From a checkpoint of a small transformer trained on Wikipedia: 6073 steps.
Each number is 128 + 24 x the weight over its row's rms, rounded and kept within 0 to 255. Layers, rows and columns count from 0. The size above them is the row's rms in percent of the matrix's.

# layer 4 attention output (transposed), 384x384, rms 0.112, rows 314-319, columns 0-95
size [ 93  93  88  88  91  86]
[[103  89 117 129 124 130 158 153 102 110 114 139 106 145 140  88 160 196 154 112 140 130 102 110 110 159 137 135 134 186 147 120 147 114 140 117 140 145 156 150 113 121 154 144  99  69 128 155 145 128 107 145 118 175 142 100 136  93 129 137 138 114  79 122 127 109 108 113 119 126 122 123 122 140 139 125 139 131 168 123 182 124 121 101 129 132 146 142 132 111 107 101 188 144 112 166]
 [ 86 120 120 160 159 181 105 134 140 150 121 111 120 118 145 146 110 122 128 101 116 109 124 122  81 130  88 118 134 125 122 167 141 136 169 130 108 150 154 123 142  89 114 136 102 139 126  93 138 100 113 134 115 125 114 149 151 141 116 129  76 178 101 124 129 157 129 152 144 139 110  54 161 111 125 134 118 140 144 184 124 171 108 141 121 100  92 138 152 134 160  56 136 115 143  94]
 [145 128 129 110 105 133 161 126 135 136 122 114 152 144  97 112 134 114 150 123  96 105 193 109 114 106 115 126 159 169 109 118 146 156 130 111 134 134 143  90 184  53 113 181 154 130  90 120 180 183 144  92 116 116 158 146 123 127 113 157 133 137 108 102 147  98 116 117 136 129 105 115 132  75 140 116 120 123 143 107 156 111 126 151 101 115 137  86 148 119  92 131 122 104 120 142]
 [129 108 120 112 144 122 176 119 134 103  99 116 168 101 122 151 101  88 135  97 133 149 102 151 164 118 133 116 143  65 125 224 159 101 101  84 136 158 134 158 155 113 115 132 100 163 140 130 167 119 114 126 136 132 123 156 150 120 158 113 112 132 152 132 101 138 167 141 127  97 149 129 163 113 116 128 117 120 120 144 137 152 133 133 172 132 137 151 147 133 101 148  79 131 129 123]
 [152 164 153 108 128 108 171 166 124 102 142 156 121 171 153 165 151 112 118  99 155 107 123 171  89 140 116  96  84 103 135 105 136  86  88 147 122 113  92 144 151 130 129 139 153 112 124 167 138 113 161 138 114 123  97 153 122 112 161 146 165 149  94 126 187 130 127  93 168 125 162 104  94 167 107 127 153 150 146 121 112  90 125 122 142 111 175 112  94 134 120 113 105 153 144 141]
 [127 123 161 153  87 145 120 146 123 148 115 145 140  85 126 115 132 174 110 109 127 157 122 177 168 167 123 130 177 190 131 111  92 119 131 151 122 140 117 151 132 158 107 160 184  90 152 137 151  83 113 133 127 136 111 118  64 121 110 114 100 147 131  89 150 148  94  90 132  81 138  83 109  92 107 147 113 103 124 121 107 129 118 121 139 125 127 145 134 103 137 124 127 123 107 117]]
# layer 4 attention value, 384x384, rms 0.0875, rows 315-319, columns 0-95
size [ 99  86  99  93  94]
[[165  99 145 100 133 118 155  94 132 187 105 157 119 127 133  98 128 161 127 111 115 159 122 129 110 131 123 135 142 137 135 124 158 101  87 128 134 130 117 148  74  91 113 122 119 156 134 106 120 136 154 139  98 137 124 152 106 132 136 173 118  59  95 137 132 120 107 158 143  69 135 149 152 121 121 143  89 116 144 130 172 101 110 143  83 171 167 102 139 127  82 187 123 154 161 162]
 [140 120 133 116 152 135 152 125 134 130 132 106 147 128 155 108 166 139  91  85 108 173 111 152 175 147 149 104 120 124 113 127 106 115 139 129 146 122 110 125 142 129 157 106 117 127 118 113  86 120 125 138  71 115 112  97 170 118 159 177  99 124 185 153 106 159 115 128 136 159 168 147 119 147 133 136 106 163 107 131 146 157 105  99 142 101 139 160 122 157 127 135 173 121 122  86]
 [128 116 144 119 128 100  91 155 152 126 150 107 137 167 150 111 137 117 114 110  90  65 120 121 132 130 152 100 129 144  86 117  98 122  91  97 141 142 120 130 100 111 144  79 136 100 134 114 115 145 142 153 107 142 153 127 120 182 142 131 143 161 131 127 127 101 118 108 144 133 117 153 116 128 131  97 117 137 131  81 128 120 133 138 101 104 133  87 102 103 184 140 126 124 147 129]
 [ 98 115 112 166 162 111 135 142 109 140 123 138  97  91 128  91 111 120  98  99 136 147  68 117 141  80 101 108 180 155 102 128 142 155 158  78 155 127 135 135 109 136 135 126 108 149 162  96 140 143 138 144 125 168 137 111 165 167  96  90 113 129 144 115 116 178 219 146 135 140  91 121 116  86 147 130 129 105  72 150 152 155 128 132 129 115  86 138  92  89 120 119 154 138  94 125]
 [126 111 157 167 122 137  98 145 144  81 140 162 130 128  93 149 120 122 161 106 159 181  91  72 110 113 129 133 117 127 127 129 123 113 130  76 105 109 131 106 128 131 140 152  88 138  95 124 111 127 145  86 101  76 127 126 115 149 145 112 123 123 121 142 131 129 119 168 117  88 139 149 118 141 113 113 147 122 147  86  86 150  89 122 134 101 128 151 141 148 110 128  89 120 138  93]]
# layer 4 attention query, 384x384, rms 0.0795, rows 320-350, columns 0-95
size [ 91  87  90  91  81  91  91  90  99  96  97  99 100 101 102 113  88  82  81  95  85  87  92  92  87 101  98 108 110 119 113]
[[122 132  93 107 141 140 136 134 115 174 135 103 136 147 127 118 113 108  92 127  92 103  98  78  97 164 157 142 142 138  99 120 127  86 149 125 135 156 103 124 146 111 148  95 120 123 112 116  98 132 162 167 109 143 145 134 127 112  75  94 146  79 110 106 122 152 140  87 118 108 139 162 140 103 121 139 139 113 112 128 123  93 148 163  90 161 121 117 113 161 125  99 138 131 135 142]
 [113 156  96 118 134 125 129 117 130 158 162 114 141 142 111 147 128  73  97 120 102 141 107 125 130 145 114 131 109 113 101 126 122 104 191 113 159 146 135 122 172 142 120  80 159 122 142 102 156 125 148 154 140 149 143 128  74 109 142 129 114  98 144 111 151 140 131 127 148 140 117 152 147 104 106 142 166 147  68  97 127 126 133 130 111 138 147 154 142 158 142  97  67 123 154 131]
 [120 111 111 103 159 127 140 133 109 149 161  85 159 161 130 143 123 106 101 124 138 112 111 105 117 147 109 150 138 151  99 148 127 109 167 116 137 156 123 131 193 120 133  89 134 123 154 153 130 140 124 127 108 128 133 123 120 139 117  80 152  74 143 111 105 151 127 113  92 134 117 141 154 118 117 119 155 140  95 114 108 132 130 143 105 137 180 124 122 167 112 122 119 107 121 118]
 [154 114  97  94 176 143  98 110  80 115 174 139 121 156 150 113 159 125 132 103 136 100 145 104 136 114 135 153 103 121 142 158 155 117 162 167 105 147  98 117  85  89 118 130 104 160 129 108 116 101 109 141 125 101 103 163 144 106  82 109 143 104 116  95 113 126 140 139 114  72 134 122 111 174 107  99 113  98 158 112 170 123 149 134 110 131 145  72 116 147 146 122 143 148 101 127]
 [139 156 109  84 142 123 135 140 142 146 139 144 125 123 111 137 125 138 116 120 109 128 110 131 124 119  92 139  81 135  73 110 159 106 140 119 168  99 131 113 190 126 116 125 162 143 142 139 116 121 109 146 134 137 112 137 115 124 111 143 153 116 125 106 150 150 120 114 105 131 109 184 153 101 147 131 168 125  93 152 114 134 150 134  89 124 132 115 171 117 121 116 110 144 122 131]
 [126 169 103 153 148 174  95 127 152 135 158 105  82 123 154  93  83  99 122 169 149 134 132 114 156 177 116  28 141 109 112 133 197  85 124 114 132 160 114 148 103 108 129 119 125 143  89  57 137 152 144 166  95 123 105 102 135 135 129 138  92 106 137 142 121 152 164 104 113  99  97 115 182 137 133  92 135 147 169 149 131 147 106 154 158 120 164 134 117 135 107 127 161 137 135 122]
 [108 137 134 122  88 133 154  98 139 127 133 125 166 120 133 148 113 131 101  99  87 109 102 121 127  82 102 169 133 147 143 129 138 136 138 117 110 147 113 123 180 165 121 136  96 155 156 192 136 119 119 126 153 154 158 130  98 110 164 180 100 134 124 117  91 104 105 105  90 156 110 153 126 116 106 119 157 137 157 100 106 151 147 119 150 130 151 145 134 157 118 149 120 107 115 106]
 [115 153 122 131 120 117 142 138 106 123 135 150 115 116 159 157 121 143  69 147 140  96 157 127 120 113 119 166 131 137 120 110 148 150 160  99 143 130 163 169 149  69 134 143  92 116 170  94 111 104 121 165 121 132 127 147 127  96 119 107 106 146  72  94 154 103  95 152 103 133 103 166 165  61  96 142 120 168 121 125 107 117 163 144  98 125 141 129 143 123 148 140 140 161 116  68]
 [130  71 128  99 127 141  86 135 105 109  96 105 171 126 120 133 125 101 139  88 144 115 114 102 131  79 110 153 140 151 110 166 122 143  94 141 122 120 115 132 171 111 148 145  87 118 105 139 126 151 128  82 157 144 107 129 113 105  98  94  95 128 140 138 109 111 110 147 170 146 161 127 120 102 144 130 117 118  94 107 127 126 135 105 112 166 130 111  89 146 176 153 162 153 122 127]
 [ 88  91 165  84 116 141 115 122  86 111 141  74 131 106 142 126 146 136 169 164 139 186 130 154 126 116 141 147 104 121 140  95 126 140 135 105  83 154 116 163 125 112 133 137 121 127 103  88 121 127 125 136 117 133 147 119 122 108 123 149 124 117 160 132 132 144 103 150 116 134 110 101  89 105 116 156 131 149 109 129 137 167  91 117 113 134 132 140  88 118  89 168 154 178 138 150]
 [ 87 113 109  98 115 129 129 111  93 101 114 101 161 138 109 110 116 107 138 139 152 127 159 121 131 133 134 103  96 109 124 102  95 161 173 150 133 145 130 124 120 135 138 130  87  82 130 124 106  64 130 130  93 139 156 105 102 148  92  89 162 126 172 100 147 133 111 124 139 158 131 155 129  80 149 156 107 142 105 143 139 133 118  85 102 124 174  99 134 114  92 148 119 171 171 107]
 [128 154 131 176 132 133 112 112 156 140 133 138 165 154 160 111 146 149 163 103 141  81 124 166 155 119 132 124 115 144 100 130 136 122 111 133 123 141 115  87  83 151 123 166 141 133 142 180 123 165 143  80 151 144  92 140 118 153 126 106 150 169 129 126  91 135 114 137  81 112 183 109 148 177 126 108 112 106 144 124  93  91 178 143 142 102  50 133 114 104 146 120 114  83 129 119]
 [104 117 102 125  80 158 115  92 132  93  90  91 156  92 160 118 135 137 115 126 118 150 130 100 147 100 130 114 123 162 105  83 150 166 124  75 119  98 161 122 123 158 106 134 129 147 111 131 133 135 119 151 151 125  96  94 116 154 130 136 114  96 136 132 107 114 130 148 118  89 125  87 144 132 131 156 113  85 124 115 175  92 108 122 125 126 107 147 135  99 132 126 145 171 133 130]
 [152  67 136 104 123 149 123 135 154 134  77 128 138 107 144 128 119 100 111 161  97 138 173 113 155 126 116 103  86 174  92 114 138 117 125 149 127 105 141  85 122 135 136 127 193 159 136 147 138 131 131 136 113 144 154 100 149 159 130 118 122 118 144 153 111 156 142 118 120 160 131 157 164  93 154 151 149 121  88 148 162 129 124  74 104  80 118 148 171 119  85 145 150 134 142 166]
 [177 141 155 143 133 116 117 144 107 195 167 155 113 185 125 120 115 109 110 131 150  95 156 137 161 128  99 115 123 167 116 122  95 137 125 144 115 123 128 110 123  98 123 105 147 126 161 126 110 147 130 116 140 104 135 155 153 138 113  90 109 151 154 161 111  96 132 137 135 176 192 148 125 124 159  97 161 121 120 135 152 103 168 116 156 152 129 100 138 130 126 122 132 126 141 137]
 [144 147  98  95 147 150 159 114 134 108 119 148 106 142 126 104 145  96 108 145 138 139 108 152 166  81 161 123  86  93 125 131 132 137 125 134 174 134 124 140 133 173 135  92  67 144 149 172 155 133 138 153 124 125 137 128 118  97 183 174 124  68 163 131 145 161 123 121 120 154 130 130 181 140 117  93 142 105 130  84 147 146 136  78 143  98 135 118 157 142 130 137 104 184 138 170]
 [ 78 109 142  91 112  80 128  92 138 160 147 157 119 130 143 118  91 133 123 128 104 175 180 146 147 108 149 105 157 126  93 120 124 132 133 134  82 137 146 113 101 145  94 115 104 128 112 120 138 181 116 156 146 107 133 123 131 135 139 136 107 149 127 161 154 158 126 141 119  83 126 178 111 121  96  96  99 124 136  94 138 125 156 156 140 126 148 125 111 115 134 120 158 105 135 117]
 [130 128 179 119 106  98 112  90 133  99 136 135 100 167 123 104 113 126 145 134 108 156 173 133 130 106 148 149 153 113 138 187 134 131  98 135 121 146 111 121 110 158 139 153 137 115  98 121 160 151 102 133 156  99 185 109 130 178 114  99 100 134 144 200 146 131 131 160 111 109 127 133 122 131 120 149  92  89 132 131 123 168 144 126 120 125 118 121 127 127 131 141 110  92 132 114]
 [108 140 135 140  85 102 142 122 121 106 130 119 134  90 154  93  98 119 173 167  84 138 161 124 114 124 135 118 155 121 122 182 110 118 129 108 141 140 144 110 135 120  87 141 159 130 110 114 145 132 154 113 136 107 164 116 137 117 137 119 107 151 145 177 111 108 156 160 117 123 147 126 121 131 134 147 133 114 127 121 150 137 126 105 133  87  78 135 101 100 158 133 115 125 146 151]
 [114 100 136 136 133 128 148 141  93 187 148 115 156 125  87 156 149 122  79 113 146 138 130 117 138 113 139  86 106 123 150 120 118  39 142 150 121 168 145 148 112 148 150  92 125 151 166 133 142 168 107 117 117 131  82 137 143  84 155 167 133 119 103  81 119 137 160  93 143 144 106 123 129 121 126 127 163 117 114 133 139 159  95 145 135 105 142 142  88 145 107 105  82 142 102 110]
 [119 172 145 136 127 127  84 122 167 134 137 107  97 155  97 127 149 147  85  96 111  95 112 150 119 143 118  89 105 113 104 150 127 117 188  98 136 123  85 166 140 119  81 125 128 171 108 102 160 151 133 118 151 142 125 146 121 105 128 119 111 113 126 140 122 165 102 135 111 142 113 146 138 101 139 138 138 131 118 126 138 105  99 131 130 104 140 150 112 143 163 121 115 174 175  94]
 [159  78 144 151 128 130 131 140 126 122 137 108 145 154 118 114 112 114 123 145 105 134  92  98 139 121  89 138 147 140 139 165 113 140  99 143  83 163  90 135 113 120 131 135 111 100 143 153 126 186 135 101 124 162 113 118 101 114 143 114 130 127 134 118  84 127 106 183 136 103 113 112  74 115 129 145 125 127 131 101 149 130 124 109 162 157 127 126 104 134 167 129 150  88 115 146]
 [106 127 142 131 131 161 142  82 137 132 130 155  94 132 115 147 132 146 172 156  91 154 182 148 128 141 126 172 157 102 122 148 174 153 148 117 136 115 159 125  90 139 138 162 160 129  90 120 108 137 111 110 167 125 173 119 129 165 168 102 100 123 112 141 104 141 130 110 131 123 133 104  77 120  85 141 144 110 159 168 155 109 131 114 143 115 154 139 101 152 108 119 144 126 117 131]
 [ 69 152 126 153 148 125 154 104 162 118 163  94 139 112 128 118 161  96 147 154 117 133 153 124 137 159 123 189 124 121 109 107 112 112 124 159 114 124 139 135  86 110 131 100 174 129 113 123 122 159 137 129 136 119 152 118 133 169 133 165 146 111 158 174  91 122 119 131 133  86 137 114 110 192 144 114 127 123 122 126  95 143 133 129 121 112 130 189 134 113 142 157 126  97 160 155]
 [143 165  97 172 115 147 137 136 153 141  97 138 127 154 119 111 101 133  92  89 161  66 150 138 125 116 154 120 125 123  95 144 148 154 108 137 122 121 145 134 103 108 147 141 116 117 150 116 143  90 123 154 128 160 116 104 140 122 127 115 118 141  77 168 119 130 156  94 122  87 161 129 169 102  89 112 143 142  85 124 104  96 167 163 103  90 134  79 140 141 161 128 178  47 125 102]
 [152 159 122 175 154 170 116  96 125 134 117 133 137 115 139 140 109 149 108 142 121  87 121 158 157 151 132 147 128 145 115 175 121 158  97 124 158 154 132 156 136  97 114 113  87 126 156  88 161 166 125 111 161 173 135 129  98 121 180  85 111 157 123 112 121 100 110 163 114 119 116 104 122 128 129 132 124 147 106 133 105 112 103 141 130 125 128  85 102 126 116 132 148 140 132 137]
 [134  79 121 140 131 115 161 100 118 147  90 166 101 125  89 114 127  90 119 108 134 150 102 106 168 128 129 127 161 149 142 155 153 153 135 149 141 112 151  94 145 142 133 129 172 134 116 114 109 104 119 133 126 173 136 135  92 144 133  97  94 142 154 134 104 102 130 160 163 155 136 103 166 136 110 162 139 115 165 152 169 146 110 114 117 179 124 158 110 154 103 123 118 131 100 109]
 [106 116  89 128  80 131 132 135 105 111 129 110 172 151 120 108 138  95 139 120 115 148  97 124 105 132 160 117 128 139 131 116 123 151 158 136 146  70  96 134 122 123 127  98 123  89 103 168 111 117 139 157  94 151 136 136 117 117  81 142  95 128  85 119 145 154 137  68 181 115 157 110 146 127 111 131 107 156 133 114 115 115 110 163 107 142 128 152 105 128 152 131 113  70 153 128]
 [102 125  95 132 148 136 110 122 185 102 152 107 164 171 140 132 141 148 138 127 157 106  67 108 146 150 139 139 143 103 150 122 186  94 161 134 153 136  63 135 134  86 140 131 121 130 115 144 141 171 137 127 161 147 110  81 131 115  99 117 128 133 144 135  94 111  96 156 114 127 158 141 123 129  88 127 122 117 141 133 132 161 156 107 113 117  79 177 105 150 121 155  76  97 117 112]
 [115 121  82 119 137 152 134 131  86 110  99  98 142 130 119 136 132 124 135 134 101 144 108 159 112 146  90  92  63  84 132 126 128 146  96  88 129 130 132 122 117 120 151 129 136 126 125 177 164 163 145 133 141 127 151  96  89 141 129 137 132 138 130 172 163 138 183 137 142 119 108 154 199 121 132 127  92 149 119  68 135 101 152 130 125 143 163 180 139 141  78 121  91 175 128 102]
 [180 134 122 144 137 122 141 193 152 154 158  98 117 137 111 163  95 132 116 122 174  91 136 116  89 147 107 160 123 129 131 120 133 133 121 113 147 172 100 144 137 130 135 107 127 143 158 135  83 132 123 116 123  85  71 148 138 105 124 161 110 146 100 114 161 112 122 134 131 162 105 126 117  88  90  86 122 142 141 169 129 137 132  71 126 172 147 114 135 133 164 139 104 128 122  91]]
# layer 4 attention key, 384x384, rms 0.0821, rows 320-349, columns 0-95
size [ 82  79  73  88  78  87  89  83  93  93  96  94 115 102 112 106  76  75  82  91  81  84  84  73  83  97 104 103 103 114]
[[124  65 138 113 147  94 138 133 138  96 135 152 168 130 160 119  90 118 124 143 126 139 121 156 141 137  79 147 120 107 119 106 185 102 120 112 151  94 166  90 125 114 118 141  96 117 105 108 165  88 142 136 200 122 137  73 165 141 142 131 137  87 157 150  83 123 101 104 185 101 120 101 153 131 127 141 128 145 122 132 142 143 140 183 174 153 159 121  90 143 127 109 103 117 149 103]
 [162  97 120 146 142 158 132 121 159  71 129 183 150 111 130 117 106 159 145 100 125 128 113 143 136 152 100 136 137 147 131 134 122 133 123 115  90 106 120 134  86 117 132 135 112 152 132 136 151 106 128 109 157 112 146  83 126 103 130 176 108 156 148 147  77 115 161 107 105  96 170 139 125  95 127 113 113 106 142 149 172 100 156 164 163 136  96 151 139 125 138  96 130 120  78 126]
 [134 118 109 162 130 152 111 140 147  87 124 184 111 133 133  80 109 109 140 110 134  98 105 154 119 150  55 147 115 144 115 118 148 102 117 123 125 126 142 168  95 106 119 130 123 125 102 124  94 116 118 114 156 137 157 103 158 158 152 156  60 124 143 132 108 140 147 109 132  74 169 126 161 141  75 133  69 112 127 117 144 139 150 171 111 111  95 156 126 141 134 104 152 142 135 176]
 [172 173 126 108 108 120 103 136 130 140 164 120 111 131 128 167 149 133 147  99 118 139 150  93 142 136 137 128 147 150 156  92 126  90 158 106  88 143 144 145  93 129  97  74 141 156 141 186 123 128 145 130 192 152 111  99 109  61  93 176 125 126 104 119 139 125 132 160 148 145  95 111 109 111 126 125 114 134 138 128 137  99  83  94 175 145 123 180 153 162  83 142 169 137 113  93]
 [135 101 144 144 122 122 133 136 170  59 143 180  95 106 159  91 126  98 155 127 151 109  88 131 147 129  98 108 116 140 125 121 113 129  86 119 122  91 112  97 122 107 113 151  69 108 131 135 139 125 178 147 126 133 180 120 191 159 148  96 101 142 136 138 104 106 143 127 146 106 146 159 197 143 102 133 125 130 132  89 124 114 181 116 101 134 131 167 115  99 141 135 131 118 138 150]
 [168 113 130  72 101  74 155  75  92 107 123 146 122 137 141 140 113 135 108 125 127 131 132 169  87 102 162 128 116 137 108 119 134 136 144 142 132 151 145 131 101 135 139 100 125 154 129 109 150  96 140 147 109  98  67 149 109 101  75 111 170 110 128 177 150  87 135 155 169 165 142 112 117 109 211 107 123 124 130 111 121 114 115  99 161 175 110 128 134 149 101 171 109 135 146 121]
 [124  84 139  99 121 149 153 151 131 112 102 176  75 127 119 137 122  97 172 101 183 124 111 148 135 150 107 136 131 133 144 108  98  96 158 148 130 132 157 113 145  99 113 122 121 151 151 148  99 125 118 139  93 106 160 133 155 122  96 124 129 108 126 118 173 111 120 153 134 134 150 129 135 129  93 150 169 141  80 113 103 147 158 113  83  72 147 105 129 147 131 137 116  97 114 139]
 [132 116  86 128 148 142 116 178 118 147 116 133 103 167 100 138 150 129 180 102 123 147 112 193 149 110 107 116 146 111 126 139 172 139 148 103 145  99 152 109  85 146 119 106  86 125 144 150  93 119 112 128 103 129 125  94 157 149 151 148 144 127 141 133 152 144 120 114 162 150 118 189 155 162 153 100 124 123 114  90 114 139 185 163 133 116 140 162 143 153 115 141 100 190 132 177]
 [132 113 112 167 139  88 109 121 144 141 146 143 122  72 167 147 129 171 133 130 128 109 161  99 151 141  99 193 142 110 134 132 168 110 139  97 175  93 151  79 150 109 138 170 145 113 126 108 105 141 139 140 164 185 169 158 143 134 176 115 155 160 135 136 121 110 103 146 133  84 109 143 155 109 108 135 131 119 146 136 155 157 145 122 104 124 115 122 150 153 126 147 155 177 143 125]
 [103 101 127 158 154 152 122 136 136 124 153 123 124 179 120 126 174 131 116 111 109 119 137 157 128 121 142 134 110 137  87 126 113  83  56  99 126 151 132 102 134 175 158 130 150 137 129  93 135 145 156  87 160 125 128 144  86 103 138 142 129 129 115 104 122 131 130 123 169 132 113 136 127 182 110 119 147 150 101 144 124 153 115 110 155 134  96 153 119 108 141 121 107  76 126 133]
 [133 143 180 102  82 120 155 158 158 135 113 128 149 156 142 109 108 127 133 106 173 114 152 184 153 142 119 154 113 127 151 129 101 162 134 138 113 151  94 166 100 118 114 110  95 186 146 140 145 135  74 136 133 124  87 106 141 113  80 150 129 113 130 163 140 140 134 139  95 122 114 154 110 163 104 118 141 129 105 147 100 119 124  92 128 102 177 106 122 119 167 117 117 151  95  87]
 [140 134 123 149 160 169  95 162 143 109 161 119 163 132 125 107 183 144 129 147 138 124 132 133 125  88  65 114 112 121 117 134 141  96 159  75 163 161 122 129 139 136 144 132 113 104  97 144 167 147 148 108 137 142 175 112 136  89 118 101 135 125 119 100 118 137 175  86 114  81 129 161 122 155 129  83 144 150 135 140 118 118 153 124 142 105  90 130  68 115 106 100 119 139  85 107]
 [ 93 151 164 111 141 139 141 105 102 116  89 180 152 136 161 135 138 126 184 157 129 137 115 151  89 157 156  80 132 165 126 115 131 151 112 127 107 128 143 136 148 118 110 136  88 129 103 119 108 143 128 151 143 126  67 118  99 143 140 159 117 110 147 136  96 109 146 133 144 131 127 132 145 190 172 177  88  96 120 111 118 106 161 161 172 129  75 121  85 129 143 118 114 162  98 109]
 [131  35 132 109 137  80 125 116 136 112  73 169 137 118 143 147 119 145 108  96 151 143 163  94 138 123 131 106 149 143 139 139 128 106 172 126 180 119 163 128  98 168 149 133 141 149 127 134 127  90 156 105 141 177 138 120 136 122 126 137 114 105 135 116 121 107 120 137 126 131 118 139 108  78  77 147 117  94 121 188 145 153  91  81  93 104 120 177 148 137 114 110 124  91 140 128]
 [144 166 164 161 145 139 115 150  76 134 185 120 127 139 109  92 132 137 146 116 111 110  96 110 144 122 104  80 119 132 130 114 105 150 122 153 127 156 149  95 141  94 135 132 157 121 142 112  97 158 126 133 116 137 145 165 178 171  77  76 118 139 141 112 109 106 122 115 146 117 138 126  92 117 156 108 117 111 107 129 120 102 176 117 140 143 100 115 115 131 106 116 159 124 182 193]
 [109 146 146 118 133 152 149 154 127 144  94 121 142 135  98 154 118 121  58 115 125 126 113 115 151  95  96 137 157 117 113 132  97 115 125  88 137 161  89 105 134 163 114 130  58 150 141 146 133 105 117 138  97 139 155 133 106  85 117 145 116  83  88  94 140 101 139 125  90 130  93 132 178 142 151 123 195 149 148 101  98 173 157  76 127  76 174 131 118 127 146 130 142 151  97 132]
 [162  65 113 145  91 118 151 151 144 114 103 140 103 128 124 115 108  97 140 125 156 130 138 147 135 161 116 138  94 161  87 143 126 114  99 108 117 105 104 113 119 117 142 115  97 106 148 159 127  96 140 141 149 178 139 147 131  91 153 121 102 100 150 122  90 128 157 143 153 119 190 126 180 152 135 126 133 144 105 184 173 146 133 148 114 127 115 122 141 139 132 128 149 128 124 112]
 [145 118  89 156 128 131 114 156 157 113 145 162 173 115 114 130 134 121 134 133 134 141  93 146 127 195 102  95 106 166 131 115 105 119  99 165 118 146  98 159  95 111 104  93  74 132 161 120 141  84 174 133 133 124 120 125 117 111 115 130  89 102 109  97 157 121 110 131 179 120 130 132 160 119 122 102 101 147 168 133 151  91 112 113 105 169  81 155 130  96 167 146 149 119 169 168]
 [152 186 118  95 146 103 123  80 130 128 113 120 150 138  76 132 113 129 148  95 124 142 129  96 161 173 174 140 130 120 146 130 104 119  99 144 160 105 132 134 112 135 134 148 135 113 133 107 104  74 125 116  94 141  85 146 173  77 164 116 141 142  78  99 184  95 172 131 130 106 105  94 124 165 127  96 111 158 155 154 128 141 109 117 105 128 119 117  99 142 122 110 121 139 140 133]
 [115 139  98 126  83 147 166 111 115 117 130  99 158 144 143 133 159 122 115 119 102 122 122 157 128 111 169 164 139 128 149 113 103 197 153  81  87 143 128 170 117 111 123 118 117 148 143 153 106 109 149 125 120 122  74 121  99  78  94 171 127 112 103 165 134 117 150 129 105 119 123 120 109 128 157 159 102 100 194 126 163 104 124 127 158 132  89 158  88 167 131 137 153 157 139 132]
 [110 113 132 191 124  84 113 101  64 137  97 143 121 150 112 134 115 113 151 134 157 135 109 117 118  86 125 130 104 148 114 124  99 141 108 118 123 133 105 143 110 135 133 147 195 118 163 169 121 116 126 116 130 114  91  99  98 113  99 132 108 127 169  96 138 110 155 147 151 116 126  78 131 167 111 111  94 142 107 122 144 113 105  81 136 156 129 147 123 101  90 120 191 136 126 107]
 [ 88 143  96 133 116 122 125 154 111 157 153  80 179 147 114 104 109  98 145 121 109 121 141 129 128 166 187 116 109 118 144 131  66 169 164 117 135 174  98 136  90 135 129  99 155 142 126 108  89  98  96 157 117 129  82 146  85  89  93 160 115 111 142 130 158 150 104 116 168 144 139 145  90 160 164 119 135 111 124 142 139 110 108 126 131 168 121 102 111 152  93 107  87 162 110 152]
 [132  99 120 141 102  98 106 103 129 160 115 133  88  93 120 148 132 135 129 135 140 107 167  92 135 107 126 124 124 125 108 143  96 113 105 180 109 146 148 117 123 160 134  85 153 103 157 138 137  93 106 127 110 144 119 172 155 129 175 169 129 146  92 109 165 107  83 161 116 117  70 153 118 130  89 140 132 167 114 136 104  68 125  74 121 150 147  88 165 129 111 147 137 101 155 101]
 [157  71 139 145  94  74 110  86 104 186 135 116 138 156 133 142 122 137 129 123 112 123 138 129 100 121 128 222 126 105 151 134 108 145 136 140 146 165 115 141 117 126 126 125 127 156 133 137 101 135 121  94 127 138 100 143  82  68  60 123 142 111 104 146 155 138 104 151 153 167 116  89 130 122 155 135 169 128 136 134 112 202 128 103 138 162 136 132 131 172 122 173  94 173  95 127]
 [125  90 167 135 127 115 122 153 151 101  94 132 145 130 122 125 136 122 127 170 153 106  95  88 120  86  89 115 110 138  76 173 123 114 121 138 123 105 145 129 146 121 113 140 142 107 104 126 184 152 132 121 109 106 119 139  99 194 122  96 147 110 125 143  83 147 138 143 136 135 129 130 157 103 131 117  86 126 129 119 136  83 130 144  96 139 115  92 143 103 116 113 130 129 146 135]
 [190 151  99 103  77  94  95  94 127 112 162 120  98  77 141  99 134 136 174 127 111 112 136 102 148 132 131 151 121 112 145 110 123 140  77 151 124 133 120 113 110 174 143 130 152 113 135 104 117 103 143 103 174 143 192 115 124 142 168 111 149 148 136 114 143 114 112 121 147 110 145 150  70 122 133 109 131 113  95 135 154 139 145 111 111 127 143 182 117 166 151 121 154 137 135 150]
 [149  95 119 155 131 148 113 164 170 105 135 145 172 129  92 137 132 142 108 101 138 119 132 152 144 146 125 126 134  95 158 146 146 124  87  95 122 129 113 152 157  89 116 135 149 104 110 145 134 169 155 124 103 118 127 160 122  85 120 114 128 164 111 119 103 107 137 161 131 103 168 155 141 114 117 118 174 143 155 156 166 159 146 126 116 102 138 105  96 108 137 154 157 115 135 100]
 [137 144 127 128 131 122 113  96  80 158 169 118 146 137 119 109 138 149  90 149 112 103 136  92 121 147 133 110 114 173 118 146  99 131  81 146 166  72 126  97 141 147 152 127 126 111 153  94  86 129 153 153 129  88 140 150 113  91 134 162 139 153 120 121  93 125 114 119 190 104 118  85  75 133 140 122 133 141 114 151 116 145 123 135 114 141  90 138  95 135 119 140 155  68 142 136]
 [114 123  90 153 144 148 136 139 180 118 123 140 149 172 130 119 130 114 135 118 123  85 124 135 154 147 134  64 131 141 147 118 153 165 122 128 116  79 126 117 150 112 121 105 101 165 114 134 140 135 120 152 139 144 122  97 127 138 141  99 118 119  88 155  73 104  98  87 160 101 149 125 195  74 127 113 119 157 102 140 140  98 137 143 134  82  97 175 129  91 134 131 144 113  90 141]
 [122 136 120 137 107 152 154 152  76 136 119  92 115 128 129 158 106 140 155 176 110 170 154 141 128 163 112  55 132 137 134 153 112 114 117  90 141 134 120 159 150 100 166 142 117 128 101 111 169 119 133 152 122  83 112 136 108 131 128 115 136 113 132 138 129 119 143 117 139 106 118 134 188 128 162 161  96 144 121 101 152 132 133 152 159 198 121 158 148 105  83  97 159 210 156 125]]